python train.py --vocab_size=2159 --activation="gelu" --attn_scale=0.125 --bias="none" --parallel_block=false --beta1=0.95 --grad_clip=0.5
Each number is 50 + 10 x the weight over its row's rms, rounded and kept within 0 to 99. Layers, rows and columns count from 0. The size before them is the row's rms in percent of the matrix's.

# layer 9 MLP down (transposed), 512x128, rms 0.123, rows 183-210, columns 0-127
155:61 45 37 45 57 48 59 45 68 41 55 49 48 52 38 45 41 45 60 60 52 39 53 37 60 41 51 34 36 79 39 49 39 54 58 51 55 48 38 46 61 55 48 49 53 41 63 31 38 29 57 51 69 42 54 36 44 60 69 27 38 56 48 45 55 50 38 53 45 73 38 41 52 59 56 55 58 48 59 44 50 51 60 52 46 66 51 44 37 51 34 48 40 60 70 45 48 36 48 57 53 32 51 50 69 64 59 41 40 40 51 54 63 48 58 47 58 65 38 51 32 58 52 49 64 43 57 61
094:49 33 53 50 64 43 59 61 33 45 47 44 47 47 64 55 57 33 43 52 65 58 42 50 49 56 54 36 51 54 60 53 59 57 53 46 51 32 59 36 32 51 48 54 60 41 57 43 56 64 63 55 41 51 54 45 44 53 55 50 45 69 55 67 62 50 42 51 44 56 53 50 50 56 35 43 62 55 32 53 61 60 57 67 69 48 64 52 13 43 40 57 69 43 47 41 39 70 57 57 33 49 36 49 43 36 53 44 52 55 51 62 52 22 44 55 61 38 36 55 59 39 49 42 51 44 45 43
122:59 42 43 45 77 42 39 55 57 49 49 50 53 47 46 57 50 39 42 43 77 61 36 62 58 47 64 53 47 69 56 49 41 58 50 49 49 54 49 28 50 54 47 56 69 56 53 57 53 56 31 63 44 54 58 56 46 57 62 45 39 53 41 45 59 52 45 46 68 62 49 39 36 59 49 24 45 46 41 57 40 42 54 40 36 58 60 48 46 54 37 42 42 26 77 60 46 52 27 31 45 36 65 51 47 44 32 46 48 59 58 56 68 58 52 39 63 47 56 57 49 45 50 50 51 57 45 47
093:39 45 35 47 34 35 60 54 49 48 55 51 51 69 60 49 64 58 63 58 43 53 51 69 45 40 56 55 70 53 25 42 49 69 49 54 60 53 51 50 53 31 45 54 43 49 67 73 55 23 62 45 48 47 58 49 46 32 61 68 43 79 47 46 49 51 49 58 56 53 51 52 56 72 42 42 48 49 43 51 56 47 50 55 50 56 36 39 34 52 47 55 38 61 49 47 59 34 51 58 56 46 34 41 49 70 58 54 57 53 52 37 41 44 59 48 55 34 27 61 46 43 43 53 42 44 45 47
106:67 71 44 46 57 65 57 44 48 48 44 51 56 34 58 42 51 42 36 52 63 52 66 30 54 61 62 38 61 40 42 57 36 57 53 42 51 41 56 44 51 58 43 44 60 53 51 34 75 57 47 45 57 51 49 61 47 51 48 56 39 73 53 61 52 59 34 44 43 26 54 46 43 51 43 39 50 63 35 40 47 42 39 46 57 50 30 55 51 62 36 47 73 62 44 55 63 33 71 62 39 53 47 35 57 35 48 47 45 27 49 41 62 66 47 58 46 47 44 49 45 57 52 51 59 43 49 54
100:48 39 71 47 59 46 47 59 56 52 42 40 57 51 56 23 46 33 59 51 49 56 48 45 51 48 41 65 49 51 62 51 63 59 47 58 40 63 55 60 51 49 65 56 55 48 45 40 51 51 27 41 32 64 52 57 40 42 47 66 55 46 46 48 54 46 56 35 55 53 59 58 41 31 53 57 52 56 53 37 54 45 39 49 49 41 64 78 34 36 49 65 50 39 49 53 55 65 37 38 56 56 52 51 35 65 55 52 55 45 14 44 51 57 41 70 49 30 48 58 53 59 68 42 42 52 50 54
088:35 48 47 52 22 41 51 45 53 51 34 56 53 57 51 49 49 56 70 48 51 55 45 62 45 46 55 48 51 48 50 42 41 60 44 54 54 50 50 57 50 58 47 55 40 57 51 41 53 55 57 46 47 40 56 50 44 47 55 48 48 51 56 51 54 63 52 54 36 79 41 62 51 42 47 52 56 11 48 57 30 56 48 51 50 43 53 63 60 61 39 55 53 43 49 56 58 62 56 25 50 46 57 58 55 90 26 54 47 55 71 53 77 40 37 34 57 51 49 43 46 43 42 44 56 49 51 49
101:51 49 69 40 66 34 57 52 42 64 60 42 41 45 60 57 55 71 60 38 49 36 38 59 32 37 31 49 52 73 50 44 40 64 63 58 42 48 57 54 43 50 53 49 43 43 45 48 46 60 61 39 49 78 41 49 63 39 58 57 54 53 65 40 51 69 49 39 46 40 53 43 54 51 43 51 42 39 52 43 38 50 42 26 52 67 40 43 49 51 39 58 39 51 47 57 38 53 64 25 53 43 54 60 43 40 40 53 46 42 70 47 49 43 33 57 50 58 46 60 46 68 60 60 50 55 56 59
109:42 51 69 63 50 36 61 54 63 42 62 45 46 54 73 50 45 42 46 63 35 34 44 37 58 49 51 50 47 47 48 47 65 42 50 59 42 45 54 53 40 49 40 55 48 47 58 44 55 56 41 47 42 58 61 46 38 61 48 47 36 38 43 47 69 63 57 57 50 31 62 40 79 53 37 69 65 55 44 49 83 59 48 37 50 56 48 51 47 44 34 57 40 39 59 48 44 58 38 65 56 55 45 41 58 64 51 57 73 46 42 52 51 53 38 48 40 47 51 35 44 52 47 36 39 46 59 30
077:39 61 51 74 22 37 55 54 45 37 50 38 53 42 28 51 53 41 50 39 48 52 47 42 48 43 42 58 41 50 40 53 52 54 48 52 45 53 57 74 47 49 48 66 44 46 46 36 55 57 54 40 45 63 38 28 33 42 59 47 53 58 36 51 47 59 48 35 51 26 59 60 58 57 57 50 59 47 37 43 43 46 65 65 64 39 64 63 45 60 48 47 37 49 45 44 53 73 47 63 53 57 59 46 44 91 47 50 57 64 49 51 56 45 50 53 56 59 58 47 51 43 59 43 48 53 55 56
093:54 64 47 49 28 58 45 54 48 41 62 56 43 34 60 58 58 51 48 40 47 46 43 45 66 56 55 52 63 39 55 44 59 64 42 50 46 44 36 39 50 57 42 74 55 56 42 27 58 67 52 39 49 57 64 32 47 51 52 40 43 63 45 51 43 35 51 46 39 37 59 67 47 49 49 54 44 60 46 44 57 47 44 36 44 62 60 52 26 42 72 57 52 73 31 60 54 37 51 55 49 55 51 74 43 57 70 52 47 62 45 47 77 53 48 47 40 57 35 48 40 44 46 54 41 48 51 54
119:36 57 24 52 59 43 51 37 60 56 60 39 58 39 38 40 64 46 57 53 59 46 74 48 49 44 45 40 55 69 53 58 55 49 58 55 49 46 53 46 54 34 49 50 59 38 51 39 50 43 44 25 65 59 39 42 51 64 44 35 45 55 48 38 27 36 44 71 49 55 76 40 53 62 57 61 38 35 46 57 51 53 50 66 60 58 55 57 63 40 58 49 43 30 64 49 57 58 36 58 44 56 55 37 44 48 51 37 49 42 45 33 57 48 42 56 50 58 58 52 51 70 58 52 37 61 55 55
087:55 43 42 46 34 46 38 38 42 43 46 58 38 49 38 43 33 45 47 65 45 52 40 45 60 54 42 37 40 38 62 52 42 63 44 55 36 41 41 36 68 52 39 55 54 76 52 46 47 62 66 73 46 42 61 42 68 61 54 55 46 72 42 55 61 61 41 51 61 61 46 45 42 43 53 52 57 35 38 70 53 48 62 52 46 55 55 38 65 44 47 52 53 42 42 27 45 57 51 29 47 63 68 40 45 65 43 60 56 43 64 65 59 40 30 49 57 47 51 50 50 62 46 46 46 51 53 55
108:60 64 44 43 52 56 59 53 47 45 47 29 51 42 61 78 62 41 39 38 61 40 64 39 65 41 61 74 46 54 36 46 58 66 45 44 51 46 30 31 47 47 66 45 40 33 57 47 54 42 47 55 56 54 49 60 67 48 42 66 51 62 42 41 42 35 56 38 55 49 75 55 48 60 45 54 50 54 45 56 55 38 48 50 55 64 38 51 68 51 43 49 40 38 51 36 56 49 59 67 40 38 26 51 57 36 47 58 58 40 50 48 59 34 59 40 46 53 60 60 45 44 47 34 56 55 49 52
093:36 57 65 50 65 52 60 51 39 63 61 51 48 52 67 62 50 47 57 47 34 50 36 51 51 65 55 56 37 45 63 53 67 64 37 47 49 55 52 60 63 39 39 65 43 61 58 63 38 59 49 47 22 47 61 45 47 35 58 32 60 41 52 50 52 34 57 45 39 27 66 43 46 40 57 35 48 57 34 35 44 36 42 57 46 56 56 56 55 64 63 54 30 58 42 57 63 65 64 40 51 54 55 46 43 63 63 51 36 53 43 50 47 50 58 40 32 36 45 37 50 56 59 45 47 51 58 55
110:55 70 46 40 38 49 42 47 68 73 52 37 44 57 43 57 56 56 49 42 36 47 38 37 43 48 46 58 47 63 53 52 52 41 42 45 67 51 57 42 55 43 43 55 37 50 40 41 54 67 56 62 46 49 54 47 67 37 49 63 66 29 58 57 63 48 45 53 41 42 67 46 49 56 54 50 69 34 36 37 53 16 44 40 64 50 55 49 35 63 67 76 48 53 49 44 56 57 47 69 42 52 41 48 39 60 48 46 54 43 49 49 42 54 54 38 50 53 43 57 55 60 58 34 45 68 40 48
087:49 51 47 44 49 41 46 49 60 64 43 44 49 31 57 33 31 57 43 49 51 53 49 52 52 66 36 55 39 49 56 41 67 60 57 39 49 58 69 54 45 19 41 57 42 54 54 61 46 60 48 49 60 62 53 64 43 64 34 62 68 40 59 55 62 69 55 47 53 41 43 57 35 55 50 50 53 52 59 67 56 58 55 60 49 44 53 53 52 44 56 67 43 57 32 54 43 44 56 33 63 36 65 39 33 34 55 37 36 51 52 26 46 49 50 50 42 47 59 59 40 64 38 46 36 49 36 57
106:49 73 56 55 50 52 53 48 61 51 56 58 51 44 58 53 45 65 75 63 46 48 48 56 41 58 67 52 67 53 65 59 48 61 51 52 49 52 49 42 42 44 36 43 52 60 39 46 47 70 37 37 73 72 49 55 30 50 47 48 60 48 37 38 50 58 59 50 44 48 52 52 53 64 35 45 37 38 56 37 55 44 60 48 31 54 47 64 29 71 45 45 45 46 47 34 48 49 42 54 44 37 49 40 44 57 46 45 41 53 48 68 60 49 29 30 35 57 70 57 36 50 44 62 46 51 43 59
085:41 60 46 44 54 63 65 60 42 41 55 72 48 52 53 43 36 48 38 61 50 62 29 57 44 49 49 57 47 70 60 35 63 41 50 55 54 54 54 55 58 65 63 55 50 52 32 59 59 47 49 54 52 62 55 70 46 43 47 49 44 48 46 56 57 57 42 36 27 07 49 44 48 54 53 50 67 59 44 36 50 53 42 39 57 54 36 52 45 43 55 52 43 34 55 54 50 54 39 53 35 49 44 48 47 58 41 62 41 52 60 47 40 38 43 58 52 76 56 44 68 50 59 45 46 50 26 53
094:47 57 50 27 60 56 39 51 46 54 50 63 41 61 66 57 35 29 48 38 50 46 53 41 61 53 57 46 48 66 58 48 54 60 40 39 50 43 43 56 56 46 54 70 69 46 53 53 49 68 39 38 36 57 62 39 56 54 65 46 35 53 49 60 41 27 49 44 38 26 66 39 56 40 56 48 54 58 38 44 57 53 33 50 43 35 52 55 33 47 60 52 34 62 36 52 59 59 60 39 56 51 63 47 51 50 65 38 53 45 66 39 58 58 54 48 56 44 59 64 68 49 60 31 58 46 54 48
094:47 45 57 55 52 47 59 53 43 65 70 40 58 44 46 53 41 57 55 53 64 58 42 49 34 65 42 60 57 63 57 42 47 60 51 32 45 61 47 62 54 31 60 52 38 61 54 50 52 60 51 43 66 45 51 64 42 52 37 55 54 51 55 45 42 44 45 53 40 19 61 35 47 54 40 57 55 40 65 32 68 45 34 27 50 43 36 40 59 65 42 43 37 45 56 72 55 53 52 29 51 52 46 44 56 51 45 49 56 52 49 44 37 53 61 49 63 16 54 59 56 51 61 51 63 57 43 50
095:35 61 57 50 45 52 75 52 48 46 30 55 24 55 55 56 41 41 52 30 53 48 54 52 53 45 41 69 46 58 39 54 64 47 49 59 50 55 69 53 46 52 50 50 47 37 58 54 50 58 37 58 46 44 42 76 44 52 54 71 43 56 57 52 51 65 52 54 50 53 46 43 55 31 64 28 62 24 39 56 67 38 61 45 45 62 33 45 55 54 48 67 48 46 59 56 54 52 47 67 37 41 44 41 33 48 42 63 59 47 49 48 29 39 55 44 54 54 41 56 48 58 52 50 32 59 59 41
101:37 50 26 46 66 56 56 64 50 55 75 63 64 44 53 47 60 56 39 54 44 55 58 41 51 53 53 51 67 62 53 65 52 33 34 41 50 50 63 36 54 59 44 33 45 48 49 57 55 34 60 49 56 36 45 45 71 41 54 64 30 68 61 50 47 50 47 42 56 46 60 46 34 38 42 39 51 54 50 44 37 49 42 58 55 50 43 48 66 37 54 54 48 55 56 33 30 38 40 69 46 47 51 43 36 46 54 36 48 55 57 56 56 72 61 40 63 33 37 50 50 48 53 34 41 60 52 57
109:52 49 55 67 46 59 38 58 50 44 56 43 27 45 39 67 59 61 40 51 46 55 57 38 50 60 44 37 53 37 50 51 42 65 40 36 40 45 61 43 47 61 66 56 57 34 62 37 56 54 54 54 54 49 52 53 58 56 58 62 60 49 28 72 25 41 40 39 23 42 48 38 49 49 54 54 49 46 55 59 41 45 67 41 57 52 53 44 30 55 57 43 60 42 64 47 27 61 46 44 64 51 54 40 51 46 78 46 47 41 44 35 59 58 59 51 53 59 53 50 49 55 49 60 67 50 58 62
098:34 47 40 59 57 49 47 42 50 47 58 41 52 42 38 52 48 61 43 47 43 47 41 43 46 48 56 42 41 80 37 48 48 34 38 52 53 50 49 42 44 65 73 61 28 63 60 55 38 54 38 54 60 45 39 53 58 62 45 69 51 61 40 42 62 55 60 64 34 52 56 51 55 66 54 62 63 50 42 51 53 64 44 47 58 29 43 50 44 65 49 36 39 50 59 61 46 53 59 27 69 43 67 59 56 65 56 47 41 45 70 50 54 50 51 42 39 43 66 50 44 29 39 39 56 41 47 49
097:39 45 36 61 60 41 62 52 39 45 43 57 31 54 56 66 49 54 43 54 45 39 66 65 82 57 49 48 46 35 59 59 55 58 50 63 34 51 37 44 43 45 53 42 37 43 54 41 71 34 56 68 53 38 55 63 60 81 49 49 49 44 34 42 55 44 60 45 49 65 46 40 54 49 36 54 42 53 53 56 55 44 51 49 54 42 54 32 65 36 50 36 50 45 42 54 43 52 64 65 47 52 59 46 55 58 40 74 62 34 36 48 53 40 45 55 37 49 45 53 44 62 46 48 61 51 40 41
104:62 72 60 45 49 40 69 41 54 57 47 49 48 54 59 46 58 64 62 66 40 43 54 52 59 48 55 57 37 56 41 44 49 45 51 43 42 45 45 63 52 31 47 39 52 53 42 66 36 48 43 66 51 53 48 32 40 45 41 45 40 65 30 36 43 60 57 44 68 65 49 45 32 56 45 45 37 53 57 52 42 44 45 41 48 66 63 36 38 59 72 56 62 51 40 45 48 54 45 46 54 43 51 38 50 49 43 69 55 40 56 56 42 32 32 33 48 68 54 35 52 49 42 67 62 53 56 73
119:63 46 55 54 65 60 60 40 57 53 45 66 58 51 28 55 36 61 46 37 54 47 69 63 67 50 58 43 44 32 49 54 54 60 33 58 46 53 60 48 50 48 44 49 61 34 56 55 44 58 49 36 46 46 73 49 39 46 45 56 57 42 49 65 60 40 55 60 56 64 42 37 57 50 60 42 61 38 64 52 40 45 58 47 41 43 50 48 61 31 61 35 54 36 73 51 44 38 33 47 54 58 57 24 40 30 40 48 65 48 50 49 35 63 38 61 54 51 54 34 44 39 45 58 58 50 47 52
# layer 9 MLP up, 512x128, rms 0.127, rows 184-210, columns 0-127
095:53 45 49 46 65 70 31 37 47 43 37 61 40 63 57 43 35 68 30 51 68 47 54 48 36 47 56 50 55 47 37 53 51 45 51 44 44 64 45 47 55 59 58 58 49 57 39 41 54 30 43 51 52 48 48 45 43 39 50 61 51 53 58 77 53 44 40 33 52 51 39 50 52 73 53 32 43 70 38 62 43 54 44 47 30 40 62 50 51 41 47 43 56 47 44 39 36 36 45 47 60 37 65 68 46 43 56 42 60 44 59 70 35 48 45 50 52 57 49 41 74 65 59 47 45 53 44 50
110:47 31 44 45 61 30 53 44 49 55 40 53 72 43 39 64 54 46 34 40 58 52 73 65 44 50 35 47 46 40 64 53 69 41 41 50 56 45 65 56 55 53 33 79 55 39 41 63 51 49 50 46 50 55 54 39 42 63 44 51 43 41 55 42 44 50 61 53 36 50 43 67 46 50 54 52 52 51 63 54 45 49 47 37 74 45 62 48 46 31 34 39 59 48 46 50 40 61 43 67 48 60 54 59 42 35 51 59 49 53 27 40 51 53 44 50 53 49 42 49 52 70 67 59 43 50 71 46
092:62 69 47 57 55 44 68 54 46 45 41 30 66 35 38 51 43 51 56 59 34 62 36 42 54 48 54 40 46 28 46 57 26 26 43 49 61 49 54 58 53 56 53 55 45 47 56 38 50 70 51 68 46 42 53 47 50 62 50 49 43 43 50 46 59 51 51 58 51 54 43 42 51 38 40 52 45 59 37 57 50 35 53 63 59 44 43 72 30 40 53 61 38 58 56 39 51 47 33 62 71 59 43 52 71 49 30 46 53 66 56 56 40 46 31 46 55 57 55 61 55 44 56 44 63 45 40 37
102:50 35 66 45 55 47 53 64 51 48 54 26 44 43 33 30 54 68 50 42 44 54 37 63 54 52 27 43 51 64 65 62 51 36 47 48 45 24 49 42 45 60 49 66 39 59 57 45 65 46 57 52 52 48 50 36 52 41 56 48 54 31 52 61 54 43 65 55 46 55 68 47 43 53 52 51 56 48 40 50 49 47 30 53 35 31 67 51 48 57 44 37 31 57 46 36 59 59 59 60 57 54 68 61 49 53 38 55 47 72 53 60 41 59 45 49 53 32 49 44 60 52 67 44 40 52 39 53
100:56 43 45 36 53 44 55 60 45 39 31 50 38 60 39 68 46 77 29 41 50 52 39 57 36 47 38 46 44 51 37 47 50 44 38 36 39 49 57 44 53 57 66 52 42 44 52 55 54 46 59 70 75 52 53 30 51 62 46 52 51 60 58 58 62 32 47 59 40 56 33 51 21 62 51 59 52 56 34 61 29 29 49 38 52 67 58 61 54 55 50 39 47 44 59 43 67 53 47 53 50 45 40 48 46 40 52 56 44 56 48 58 48 51 61 65 44 55 59 49 63 61 48 59 42 48 48 45
091:52 63 52 43 56 59 48 45 56 35 48 45 55 46 56 35 42 57 52 45 59 60 51 43 59 54 52 47 61 53 35 71 50 32 44 48 52 77 54 42 42 43 55 52 46 33 55 65 49 56 43 60 55 66 42 47 54 67 39 46 47 52 53 49 65 58 44 59 48 69 47 42 47 55 65 57 54 43 50 59 49 78 51 49 37 39 41 52 41 35 49 42 46 44 36 54 50 38 50 34 67 42 54 49 58 51 25 31 55 62 33 43 46 26 43 58 40 53 38 77 39 56 52 36 49 38 52 55
099:49 41 51 57 56 51 46 56 42 52 40 28 67 56 35 67 48 64 44 38 41 51 48 54 53 44 55 59 41 41 59 67 45 37 47 26 39 46 65 59 53 41 44 55 44 57 62 67 39 47 71 54 58 50 79 62 45 61 42 50 32 30 53 46 57 41 36 43 30 54 53 43 38 60 52 44 42 57 60 49 48 36 52 58 61 38 58 54 38 43 46 45 54 37 53 63 48 46 44 58 30 50 74 57 58 42 47 49 61 50 51 53 58 47 62 51 49 26 57 48 46 45 52 57 62 58 59 34
106:40 54 54 65 54 56 53 56 67 39 47 49 58 39 40 56 44 60 48 50 56 66 34 40 48 46 34 62 63 29 61 63 63 51 40 66 46 48 63 49 26 57 46 50 46 53 58 54 58 54 53 46 50 74 44 53 62 70 34 66 33 48 42 54 66 46 54 57 49 53 38 27 53 38 49 50 51 51 62 49 51 39 47 62 55 43 60 44 48 44 46 46 33 36 62 68 36 31 45 40 56 63 47 66 42 50 42 53 48 44 38 44 35 44 32 69 53 45 60 41 39 41 53 50 55 55 49 60
093:51 49 58 43 53 79 44 52 61 51 41 56 52 63 69 29 53 44 35 55 49 48 53 50 50 33 56 54 62 50 52 45 66 53 47 54 55 44 68 35 47 53 73 45 39 53 70 49 40 47 51 49 43 48 76 61 57 60 59 53 34 54 62 53 44 53 58 38 36 49 59 54 53 40 53 39 42 79 48 58 41 51 50 47 53 30 64 39 57 39 55 52 53 43 48 46 55 36 42 61 50 55 52 51 48 52 31 64 34 49 49 61 60 47 49 33 35 45 35 50 45 46 60 32 59 40 32 38
098:61 37 48 44 53 37 61 59 58 37 39 37 34 44 36 64 58 62 32 58 52 52 39 63 45 46 49 35 55 62 46 52 49 30 33 40 55 51 42 55 54 54 50 58 50 57 56 45 54 44 49 48 53 38 50 38 49 48 41 34 51 47 67 48 43 49 56 71 43 55 59 49 64 40 70 42 44 71 52 50 54 55 54 63 52 23 50 64 46 58 30 48 61 53 59 35 39 55 43 55 64 52 40 58 59 44 47 36 54 59 46 47 62 31 45 59 69 44 47 56 41 36 56 64 38 42 49 75
115:52 24 48 39 61 59 43 44 48 41 44 46 55 47 44 61 60 53 40 37 53 66 73 63 55 42 34 57 49 50 53 42 55 50 49 54 51 38 53 43 51 43 51 43 56 52 57 62 47 35 63 56 72 58 57 51 50 45 53 46 59 35 64 35 52 46 45 59 62 73 53 66 53 62 49 57 45 45 55 56 43 63 43 38 41 31 59 39 53 44 45 56 47 31 59 31 44 36 31 51 82 48 44 46 38 34 50 49 46 65 48 51 40 57 42 54 56 53 58 43 49 72 50 62 59 37 58 39
093:49 33 40 67 54 48 62 48 44 40 54 59 54 45 42 56 66 46 64 32 58 59 68 59 47 58 52 51 63 35 39 38 60 27 55 54 63 61 37 56 40 44 49 76 40 32 54 41 43 42 53 49 69 52 60 52 33 63 35 43 52 43 59 41 55 52 53 51 29 55 41 54 44 60 57 32 59 41 45 51 60 55 44 39 57 54 46 42 37 29 46 40 60 40 52 58 49 39 51 48 40 45 51 43 60 48 41 55 57 54 37 39 45 46 45 48 40 73 50 60 34 53 52 59 54 38 65 36
105:43 43 43 61 59 38 57 57 25 57 36 39 53 43 38 46 36 58 48 48 62 75 40 58 30 48 42 53 50 63 59 56 71 45 45 60 45 44 65 48 42 53 33 37 54 55 45 67 58 40 53 54 57 56 47 55 44 49 50 39 52 39 46 55 69 49 40 47 53 51 54 40 35 50 46 54 68 50 30 42 63 45 40 52 39 58 52 55 51 45 45 58 53 52 48 36 51 52 47 54 45 46 55 66 28 50 36 47 55 68 54 68 48 28 56 43 68 60 51 57 50 80 47 47 60 61 48 35
100:58 47 37 45 51 45 61 61 58 40 38 51 42 39 38 63 46 62 51 37 67 43 42 59 50 33 41 46 61 56 48 50 56 65 42 52 55 47 51 38 25 63 52 56 52 44 55 48 54 46 43 80 62 60 55 45 51 39 47 29 53 39 48 35 47 54 49 43 57 55 46 64 31 54 37 59 28 56 43 76 35 59 57 64 50 46 56 60 37 54 38 49 50 38 51 42 41 57 30 43 70 46 45 54 51 52 49 31 59 41 54 68 42 44 51 46 64 44 70 63 47 58 45 50 52 41 54 52
108:74 64 30 46 52 53 62 46 43 50 22 34 54 45 45 56 46 45 44 63 47 75 46 40 43 37 43 51 56 42 52 66 56 52 38 75 44 44 50 48 53 55 54 66 50 39 54 54 46 41 53 41 49 38 58 63 41 47 49 27 52 47 66 51 64 49 44 46 51 67 45 68 46 61 59 52 47 49 45 54 49 64 29 51 48 38 56 35 55 41 62 46 50 53 56 33 39 50 39 45 63 37 47 49 50 51 41 38 37 68 50 67 43 38 49 53 54 67 68 45 36 47 60 55 52 43 57 52
090:45 32 56 62 49 39 63 60 47 52 49 47 66 40 41 53 55 57 54 60 34 51 72 67 47 61 46 24 44 52 49 67 49 43 37 61 50 45 38 61 60 75 54 41 48 55 58 43 56 39 43 67 60 53 45 32 44 48 29 52 57 50 44 61 51 43 52 55 32 50 53 53 53 47 46 51 45 53 48 47 56 60 47 44 51 53 48 23 42 20 33 50 42 53 56 45 47 58 44 78 39 48 57 66 47 50 51 58 66 55 45 64 55 56 40 58 37 46 42 47 66 51 61 43 61 56 51 51
105:46 49 50 66 63 47 38 42 63 31 51 42 45 44 57 51 55 65 48 59 61 57 46 48 56 41 50 49 52 28 46 55 46 52 48 73 30 57 75 35 38 48 48 62 40 62 48 61 43 60 43 36 60 53 54 47 44 48 50 59 26 39 67 48 70 40 42 55 59 54 56 60 47 49 56 42 42 33 52 48 49 43 54 46 38 52 76 44 54 49 50 44 38 42 50 64 38 44 38 54 61 61 59 41 36 41 53 53 52 72 40 48 32 53 62 65 47 41 49 59 42 32 64 63 55 58 49 41
094:63 34 56 46 54 52 44 54 51 51 52 17 52 47 68 59 62 61 29 67 62 50 68 43 30 46 43 35 61 49 37 55 39 62 39 57 50 60 48 44 43 55 50 61 39 41 60 55 41 48 45 53 36 51 53 49 45 44 44 64 52 53 41 55 61 49 38 57 61 50 52 57 45 66 39 46 49 50 57 55 54 73 54 57 51 53 49 55 51 24 48 52 39 49 47 56 28 59 61 56 73 52 61 40 37 45 50 55 53 44 47 57 62 43 40 63 57 51 29 67 39 55 41 55 27 43 53 54
093:61 47 42 45 48 49 53 75 47 52 30 29 31 58 40 45 63 56 53 38 71 45 55 71 38 35 38 47 59 63 63 46 53 45 46 52 47 44 43 48 62 62 48 49 46 49 58 43 38 27 44 41 44 41 58 32 45 59 52 50 59 50 57 42 49 53 54 63 37 60 39 66 62 54 40 52 41 47 62 42 29 51 53 54 41 58 48 52 45 54 46 38 49 61 45 45 44 40 57 52 64 55 50 61 40 47 48 43 53 61 55 69 57 27 42 66 61 49 50 44 54 80 61 49 55 39 61 41
091:63 42 51 50 51 39 39 71 49 27 52 25 42 57 42 61 65 54 44 38 65 47 52 70 39 52 52 35 45 47 57 39 51 64 36 58 62 45 45 37 45 61 53 40 48 44 53 40 56 39 53 56 75 47 57 36 62 42 46 45 52 35 67 31 35 47 48 72 54 63 44 68 54 52 59 76 40 48 53 59 31 47 52 54 51 48 72 51 43 52 53 57 46 57 50 40 40 52 35 53 60 59 51 46 41 41 56 55 35 34 43 44 43 49 48 58 57 56 44 46 45 33 49 56 39 48 55 44
096:51 39 54 42 54 71 63 36 43 45 36 48 46 47 40 45 58 44 37 43 54 66 51 56 42 52 52 58 56 37 40 41 59 50 41 64 65 54 76 53 51 50 60 61 42 45 49 36 38 56 49 42 62 49 46 40 43 63 62 32 47 27 52 62 60 57 53 48 42 59 42 58 55 49 63 33 46 57 44 66 35 60 45 64 47 30 69 65 63 34 43 49 41 52 42 51 55 65 33 49 55 52 62 66 60 44 39 53 59 72 35 57 39 54 41 48 38 57 64 36 45 49 56 57 59 44 46 54
107:64 51 48 34 47 44 28 44 48 61 45 62 62 50 34 29 47 55 45 49 34 68 52 60 37 54 43 54 70 46 77 47 66 50 41 47 53 56 64 55 46 63 53 62 53 62 57 60 52 62 43 46 52 51 54 57 48 35 34 48 51 24 51 45 52 37 55 52 28 62 50 62 42 46 50 29 51 53 48 55 49 47 46 49 36 48 63 56 62 49 49 41 54 59 39 58 35 53 53 62 58 48 68 43 39 48 49 56 69 61 35 56 37 54 44 56 54 58 57 50 31 77 41 52 51 48 45 42
107:63 60 59 46 62 60 57 44 28 42 56 42 62 43 44 47 43 47 41 36 60 66 51 54 40 66 48 34 45 51 46 67 45 61 39 37 49 70 76 57 56 62 55 60 50 36 64 48 57 46 40 74 58 53 53 57 55 64 45 56 51 59 61 47 54 48 43 64 45 46 28 43 49 51 45 48 61 43 48 63 45 44 36 49 33 54 44 45 44 49 59 45 46 35 52 52 46 35 51 45 55 34 63 61 49 30 50 30 64 70 55 38 61 41 58 46 33 49 53 64 41 53 51 59 39 47 38 39
104:73 43 57 57 61 66 42 55 51 48 43 24 63 51 56 40 51 64 43 44 46 70 53 48 33 43 50 49 47 57 39 34 59 54 50 48 63 65 41 39 49 52 65 57 34 53 71 41 49 32 43 67 46 65 57 49 52 71 48 45 40 22 60 45 65 51 43 55 44 55 52 52 53 50 45 49 34 49 53 62 42 63 57 38 43 56 68 43 48 41 51 53 44 40 49 44 42 55 37 45 56 44 55 55 50 52 48 57 61 52 52 65 40 61 46 68 39 34 41 52 44 37 46 51 56 28 37 36
098:59 54 42 30 60 63 33 47 46 35 41 55 76 39 57 40 50 38 47 23 45 64 66 47 31 53 42 40 56 48 54 42 53 60 46 53 61 56 81 57 52 33 62 66 46 50 64 45 62 56 36 51 47 40 58 60 53 44 54 56 45 46 42 60 51 69 42 51 34 48 31 51 64 36 43 40 61 51 57 52 42 47 37 37 61 44 44 55 50 48 63 50 53 54 66 49 41 55 50 45 56 46 43 63 48 41 52 51 55 38 50 59 35 36 45 65 50 49 40 48 36 41 36 50 49 34 55 59
109:52 69 46 35 56 63 59 53 43 44 37 41 59 52 45 59 37 67 63 51 47 48 33 60 54 48 40 43 42 62 49 56 48 39 55 46 25 63 36 28 46 47 59 41 36 46 67 55 62 41 48 54 53 54 44 43 45 48 50 40 43 48 44 58 43 38 53 64 33 58 44 54 30 57 58 48 45 45 66 65 44 40 33 64 34 55 61 56 48 50 51 66 48 69 52 48 58 40 42 48 53 55 53 56 40 39 37 62 66 53 49 39 60 27 47 48 61 52 47 50 42 52 68 49 33 34 30 58
113:66 54 39 57 61 53 56 64 58 38 46 52 72 46 37 55 48 44 51 36 57 54 41 56 47 49 38 50 66 39 71 58 41 45 38 47 32 58 58 57 48 37 42 52 46 51 39 59 47 43 44 43 52 66 57 35 47 59 50 47 39 30 53 32 66 39 53 53 51 51 44 67 51 51 58 47 56 47 53 53 53 46 39 48 37 68 59 62 49 38 57 53 44 39 65 40 59 48 33 49 47 74 62 61 29 39 52 36 48 71 38 60 26 55 48 66 38 63 65 44 50 50 52 57 41 60 57 49